{
  "n_kv_head": 1,
  "norm": "rmsnorm",
  "decay_fraction": 0.937,
  "train_tokens": 342300000
}
Each number is 128 + 24 x the weight over its row's rms, rounded and kept within 0 to 255. Layers, rows and columns count from 0. The size above them is the row's rms in percent of the matrix's.

# layer 5 MLP up, 1024x256, rms 0.0262, rows 889-913, columns 64-127
size [103 106 101  96  93  84 102 101  98 101  88  99  95 104  89 102  87 106 105  95  99 102  97 107 102]
[[106 148 127 112 131 101 165 128 115 100 144 132 136 127 109 159 118  85 117 143  94 136 120 145 149 162 118 113 125 160 142  73  97 140 131 153 105 120 152 142 119 135 137 115 122 143 155 189 113 184 141  85 137 122 144 126 101 154 160 122 148 151 159 122]
 [146  89 183 105 112 121 151 114 108 151 147  85 139 109  94 123 142 119  99 107 114 120 117 162 158 184  95 110  94 140 163 148 151 160 142 134 114 108 106 123 131 151 130 114 112 115 131 138 126 152  85 132 128 149 121 124 137 103  93 162 194 110 103 107]
 [142 163 122 133 121 133 164 137 156 123 165 131  92 144 106 101 109 109 134 153 129 165 132  69 140 146 154 169 113 154 121 115 122 168 161 150 112 111 114 140 168 154 124 123  94 146 123 132 127  82 170 135 129 158 123 104 116 165  82 145 142 117 138 137]
 [142 147 151  97 139 134 131  93 140 170 121 157 135 116 134 112 104 143 139 122 146 174 103 115 142  91 131 124 115 163 110 155 146 100 113 139 136 126  96 136  93  93 113 129 123 118 125 141  76 171  91 106 166 152 150 125  88 147  98  98 172 138 140 157]
 [140 176 152 153 110 113 138 102 172 127 106 135 129 187 129 119 120 143 156 131 102 152 148 119 184 111 111 118 130  84 139 157 171 139 132 115 123 132 119 158  89 110 118 114 116 103 123 139 156 130 130 109 150 169  95 138 155 136 129 105 155  95  92 144]
 [108 151 116 155 109 105 122 170 136 130 106 143 133 134 122 105 128 132 126 111 144 139  94 128 119 131 145 123 113 103 144 122  94 140 148 115 101  95 139 123 176 124 116 126 138  76 135 110 188 150 134 131 145  97 136 135 132 132 144 147  75  92 160 145]
 [171 148 125 124 132 146 103 155 125 126 130 114 154 160  96  79 110 119 153 100 111 123 154 116 161 137 148 208 131  90 139 137 115  84 177 104 132 130 107 149 107 126 198 109 105 158 148 166 162 137 149 127  78 102 149 139 157 113 159 118 151 120 110 125]
 [127  76 120 141 144 146 184 149 126  98  93 139 114 116 154 182 126  98 127 134 158 117 131 137 174 133 131 142 164 112 111 102  80 120 129 130 126 171 128  70 186 171 129 140 136 132 118 103 162 144 122 151 125 125 113 154 158 122  90 128 150 152  93 122]
 [156 112  94 108 156 121 157 124  86 106 165 109 122 128 120 105 159 130 115 147 115 126 159 130  83 130 126 163 163 134 158 152 183 130 111 147 141 137 133 126 118 114 127 120  89 138 166  63 149 155 167 103 155 140 115 145  86  90 108 142 118 139 137 154]
 [144 153 132 118  98 103 135 145 170 118 106 119 134 145 173 118 130  96 129 129 120 166 168 129 158 140 130 148 162 141 129  90 139 160 130 131 128 131 146 131  91 130 138  87 143 131 133 148 130 128 140 168 157 158  95 132 123 133 112 114 175 136  99 101]
 [190  93 101 139 117 160 111 133 151 169  57 115 102 112 139 120  94 119 155 111 118 138  87  93 141 104 136 119 145 122 137 124 159  94 125 175 145 117 163 144 142 133 110 134 128 133  97 130 113 120 131 136 149 116  87 151 102 129 140 114 144  95 148  92]
 [113 147 178 149 131 119 196 149 131 107 158 154 125 143 143 150 158  94 161 100 111 130 116 110 143 120 138 153 155 117 143 125 144 125 139 109  67 136 140 153 117  97 122  78 113 114 141  86 116 142 138 179  99 125 132 101 121 120 109  97 123  99 126 146]
 [162 116 114 111 126 135 165 134  87 163 150  85 164 129 147 109 122 151 157 105 151 102 122 170 172  92 165 109 141 114 105 127 146 108 112  80 111 123 135 142 183 140 107  96 187 128 115 140  90 137 125 104 123 120 150  99 125 112 129 159 162 102 133 119]
 [159 140 163 110  98 120 100 144 126 128 114 105  95 148 115 170 148 149 117 157 138 146 142 143 124 127 122 125 133  77 110 124 126 181 127 161 125 156  93 168  85 128 154  86 129 158 158 110 118 126 100 120 137  99 142 109 158 119 144 109  59 100 124  99]
 [145 126 133 134 152 137 182 145 135 117 130 122 151 114 101  94 150 152 105 132 141 153 130 151 123 156  80 185 160 123 121 119 131 126 114 113 134 132 139 129 132 143 101 137 131 112 142 112 128 106 151 125 161 129 127 126 131 108 156 120 132 117 125 119]
 [141 121 157 135 120 143 139 136 125 136 149 142  84 151  99 127 134 156 127 131 134  92 121 133 140 111 109 119  99 143 161 162 138 150 134 161 163  91 132 162  95 168 108 133 110 112 152 128  96 109 144 121 163 112 151  93  73 126 128 137 106 101 141 171]
 [155 164  99 179 138 144 171 101 125 100 126  90 142  99 128 146 157  95 156 133 117 125  97  85 108 104 126  98 110 133 123 131 139 145 130 147 145 145 150  97 119 112 147 135 134 125 104 128  99 171 152 143 147 141 143 125 115 139 103 129 129 112 126 100]
 [112 140 181 107 113 150 121 154 143 119 128 177 150 144 155 162 155 117  92 108 154 131 148 103 133 140 125  97 121 126  81 100 111 120 133 133 121 163 157 112 124 141 128 111 123 132 133 151 113 115 170 146 120  87 146 155 192 137 136 152 120 148 140 111]
 [147  99 135  98 138 113 142 101 133 160  81 106 111 147 124 123 101 147 151 130  83 126 107  73 141 131 139 152 112 163  90 131  81 127 165 156  91 161 111  78  92 148 134 101 109 121 108 108 101 122 116 131 108 103 137 156 175 153 143 135 136 114 143 117]
 [171 108 116 122 115  77 135 123 132  85 135 107 130 123 164 114 153 110 105 159  79 160  99 134  50 168 131 111 136 134 148  94 146 145 165 151 141 121 139 163 131  98 114 130 130  99 142 184 126 128 145 175  95 122  95  87 155 135 153 173 127 124 136 150]
 [153 104 122 102  99 163 132 113  98 139 126 101 127 129 113 174 186 131 130 164 124 134 124 118 132 144 139 134 135 189 134 111 101 129 108 134 124 119 137 112 152 139 151 123 153 125 130 173 128 151 131 189 112 147 116 123 155 112 100 102 191 120 127 141]
 [116 118  96 118 133 130 154 129 156 133 140 117 111  95 135  89 145 137 150 150  93 142 141 106 135 146 111 132 126 129 111 139 151 166 113 135 148 110 119 155 139 117 132 104 137 120 102 117  78  79  67 110 131 109 123 109  97 144 147  71 160 101 135 154]
 [134 165 149 129  87 134 136  89 151 113 155 159 147 174 158 144 146  78 170 110 113 127 139  95 129  92 132 110 146 144 155  68 153 133 102 123 103 150  99 122 144 111 122  92 123 125 130 118 137 109 120  97 166  99 130 155  96 102 103 104 143 146 105 139]
 [ 90 119 134 100 148 101 127 155 145 156 112 108 162 124 132 165 100 161 161 116 107 170 123  75 108 109 178 162 125 116 113 109 126 103 119 125 128 116 132 149  83 137 141 134 126 147 106 113 140 148 115 116 126 141 150 116 152 162 155 165 142 156 116 143]
 [104  83 151 128  78  97 126 139 114 136 127 127 137 135 144 122 128 129 157 202 119 172 132 121 149 139 106 148 138 102 136 123  99 161 124 122 126 160 142  99 165 166 142 139 128 142 156 130  99 142 148 148 131 107  81 142 134 106 124 109 153 160 120  76]]
# layer 5 MLP down (transposed), 1024x256, rms 0.0204, rows 889-912, columns 64-127
size [100 104  96  90  94  80 107  97  99 101  89 104  99 108  87  98  83 104 105  98  99  94 105  97]
[[161 131 144 144 135 155 109 135 142 129 105 139 144 125 147 120 132 157 102 130 136  99 133 136 103  70 134 130  75 140 151 143 136  89 149 129 134 161 106 111 141 142 121 119  96 179 136 138 158 160 103 151 116 134 134 132 138 148 142 119 149  81 119 117]
 [172 150  82 114 140 193 114 133 114  74 115 127 133 105 137 118 147 141  93 118 105 106 163 160 169 106 106  75 106 139 187  69  98 109 143 133 130 131 115  99 121 121 117 129 146 114 112 130 131 117 124 111 103  97 161 134  97 101 144  85 118 136  95 150]
 [130 154 122 135 133  81 107  85 127 136 129 186 120 170 112 104 111 110 130 132 164 136 110 138  78 125 163 139 120 123 145 157 188 127  98 148 120 125 141 108 147 166 167 156  84  99 123 115 134 115 168 119 142 152  70 123  79 163 156 115 137 134 111 114]
 [110 126 161 145 148 128  87 137 106 146 126 184 139 100 122 150  99 134 114  98  91  70 144  98 169 115 116 114 110 133 145 140 101 142 114 133 137 146  98 124 106 109 119 179 112 151 144 134 144 149  86 136 123 121 139 138 110 169 136 135 154 121 154 121]
 [105 137 105 119 143 120 136 149 134 132 180 145 151 160 185 108 145 112 102 105 127 120  88 107  95 139 115 150 143 123  76 124 153 128 103 161 124 143 148 132 134  87 104 164 135 120 111 147 141  89  85 125  91 110 133 120 146 111 138 131 144 146 101 158]
 [148  79 120  52 133 121 140 125 155 135 161  88 136 145 113 127 150 126 122 117  90 141 154 113 158 156 107 143 148 172 113 141 195 115 121 180 156 141 111 134 118 122 142 147 143 163  99 155  91 113 173 144 137  94  96 130 135 139  79 118 180 170 125 109]
 [145  88 124 117 121 157 123 149 142 131  98 165  97 102 172 126 117 135 106 159  78 131 126 167 159 135 169 112 154 134 143 138 126 105 114 138 112 140 145 173 122  86 162 132 169  73 147 117 100 133 138  84 116 122 104 150 138  94 147  90 122 114 140 102]
 [175  73 105 107 120 164 146 114 168 125 164 155 146 162 189 145 146 160  98 153  98 143 150 117 107  95 136 105 166  79 139  83 141 121 179 160 156 113 177 152 138  96  94 113 125 116 124 137  95 131 157 104 140 103 138 134 111 135 153 100 127 153 150  96]
 [ 73 107 155 129 116  90  93  86 149 152 116 132 159 159 118 163 140 156 120 120 121 132 116 163  88 126 138 100 118 166 104 182  74 128  93 140 141  93 144 181 138 120 141 136  79 115 139 150 132 131 100 108 124 142 109 104 125 119  99 156  98 141 169 125]
 [ 91 161 141 144  85 147 122 130 103  99 162 135 188 144 131  41 152 139 136 112 122 137 104 131  91 120 137 156 116 131 150 124 155 160  94 143 174 123 136 174 108 142 129 112 131 145 119  86 107 116 107 125 154 121 156 134 114 121 122 142 119  99 132 116]
 [108 160 109 104 109 187 139 111 127 148 173 133 154 126 107 154 156 130 147  90 120 106 158 119 129 140 113 120 110 118 118 101 144 181 148 123  95  93  96 133 145 137 129 141 128 133 180 149 108 141 163 110 133  96 136  78 147 117 116 121 133 159 167 203]
 [131 114 124 142 128 140 112 115  94 113  86 162 159 110 145 118 130 135 125 114 132 126 129 172 184 147 152 120 163 131 156  76 143 147 129 145 188 104  64 179 132 149 154 132 120  92 118 160 114 148 160  89 124 115 107 120 139 127 106 122 135 141 137  73]
 [134 135 133 120 139 109 109 137  68 137 156 147 181 129 132 158 152  98 152 103 105 104 145 143 145 108 130 137 132 121 145 116 116 117 127 123 135  93 119 146 128 102  93  51 143 159 146 132  92 123 126 129 125 163 117 118  76 117 102 130 129 113  88  89]
 [136 110 106 137 129 140 107  86 128 144 181 171 148 130 172 148 122 137 133 113 130 153 103 112 148 134 148 143 116 142 125 142 115 156 135 111  90 133 144  59 130 125 142 120  91 137 136 128 148  86 144 111  95 134 158 148 117 144 126 122 110 163 142 166]
 [118 145 101 105 132 132 143  98 141 136 158 126 135 139 109 164 167  96 140 122 103 123 143 125 138 117  90 143 127  99 175 142 113 103 145 124  93 189 128  83 165 142 161  93 149 134  91 130  88 130 130 151 136  85 104 142 109 131  86 113 151 142 124 121]
 [103  84 106  98 136 107 138 106 159 119 117 135  97 106 144  99 126 134 151  95 138 185 118 156  91 136 127 125 105 141  82  81 142 128 115  87  70 153 111 126 135 123 148 107 161 155 160 106  97 140 120 147  89 102 107 136 115 126 148 132 134 123 161 155]
 [ 94 114 142  66 105 142 134 151 133 138 160 129 125 121 113 125 117 170 111  48 123 130 167 140 166 154 128 146 179 144 106 100 140 122 150  90 138 101 136 123 150 154  82 133 139 109 143 131 155  97 129 117 152 129 117 128 120 118 161 134 148 139 139 139]
 [107 124 152 112 144 131 121 101 166 124  95  73  66 141 173 118  92 133  92 111 125 100 105 108 151 115 104 144  89 107 136 144 135 144 150 143 120 114  84 108 109 111 115 130 107 150 131 121 143 112 119 149 103 147 124 155 131 154 158 105 163  98 107 125]
 [130 131 140 130 109  91 115 124 158 164 111 147 143 121 117 131 103 184 143 130 152  71 148 168  98 109  81 141 106 132  69 142 144 128  94 115 126 115 102 163 132 104 136 123 128 149  97 135 126 106 123 156 118  97 156 148 108 139 118 138 129 124 144 150]
 [108 175 151 136 107 162 106 123  98 135 136 149  78 115  82 128 137 104 141 103 132 159 158 105 136 148 114 106 124 111 110 127 188 143 100 127  85 134 112  79  80 142 117 126 133 117 115 121 142 116 117  78 114 119 103 200 146 154 133 121 128 134 172 151]
 [127 155 148 136  90  81 134 137 164  99 116 135 120 111 121 101 118 120 159 164 148 142 109  87 163 164 125 133 142 130 136 178 142 122 134 169 152  93 101 146 117 165 119 100 153 141 152 115 135 128 105  74 126 136 147 105  78 149 139 118 143 160 131 119]
 [ 92 143 162 117 107  90  99  94  98 140 113 164 124 164 129 137 129 131 110 133 151 113 143 135 134 100 124 147 142 159 118 140 155 110 129 126 120 142 141 114 105 120 120 167 133 125 144 107 179  99 150 115 164 125 133 133 131 167 125 151  85 120  96 152]
 [109 102  98 170 147 121 145 110  97  97 109 115 158 104 102 113 106 133 124 167 117 113 119 150 130 164 111 158 141  95 154 172 131 139 120  77 117  86 126 108  84  52  87 131 142 117 129 121 159 125 118 151 108 163 141 117 155 157 153 164 131 112 141 111]
 [152 132 144 194 133 131 148 106 108 101 166 119 104 113  83 123 173 106 109 167 128 135 129 158 110 134  90 123 140 152 156 161 141 121 144 138 103 115  93 143 162 115 170 157 133 118 124 118 146 127 109 128 133  99 115 192 112 100 135 115 144 121 111 109]]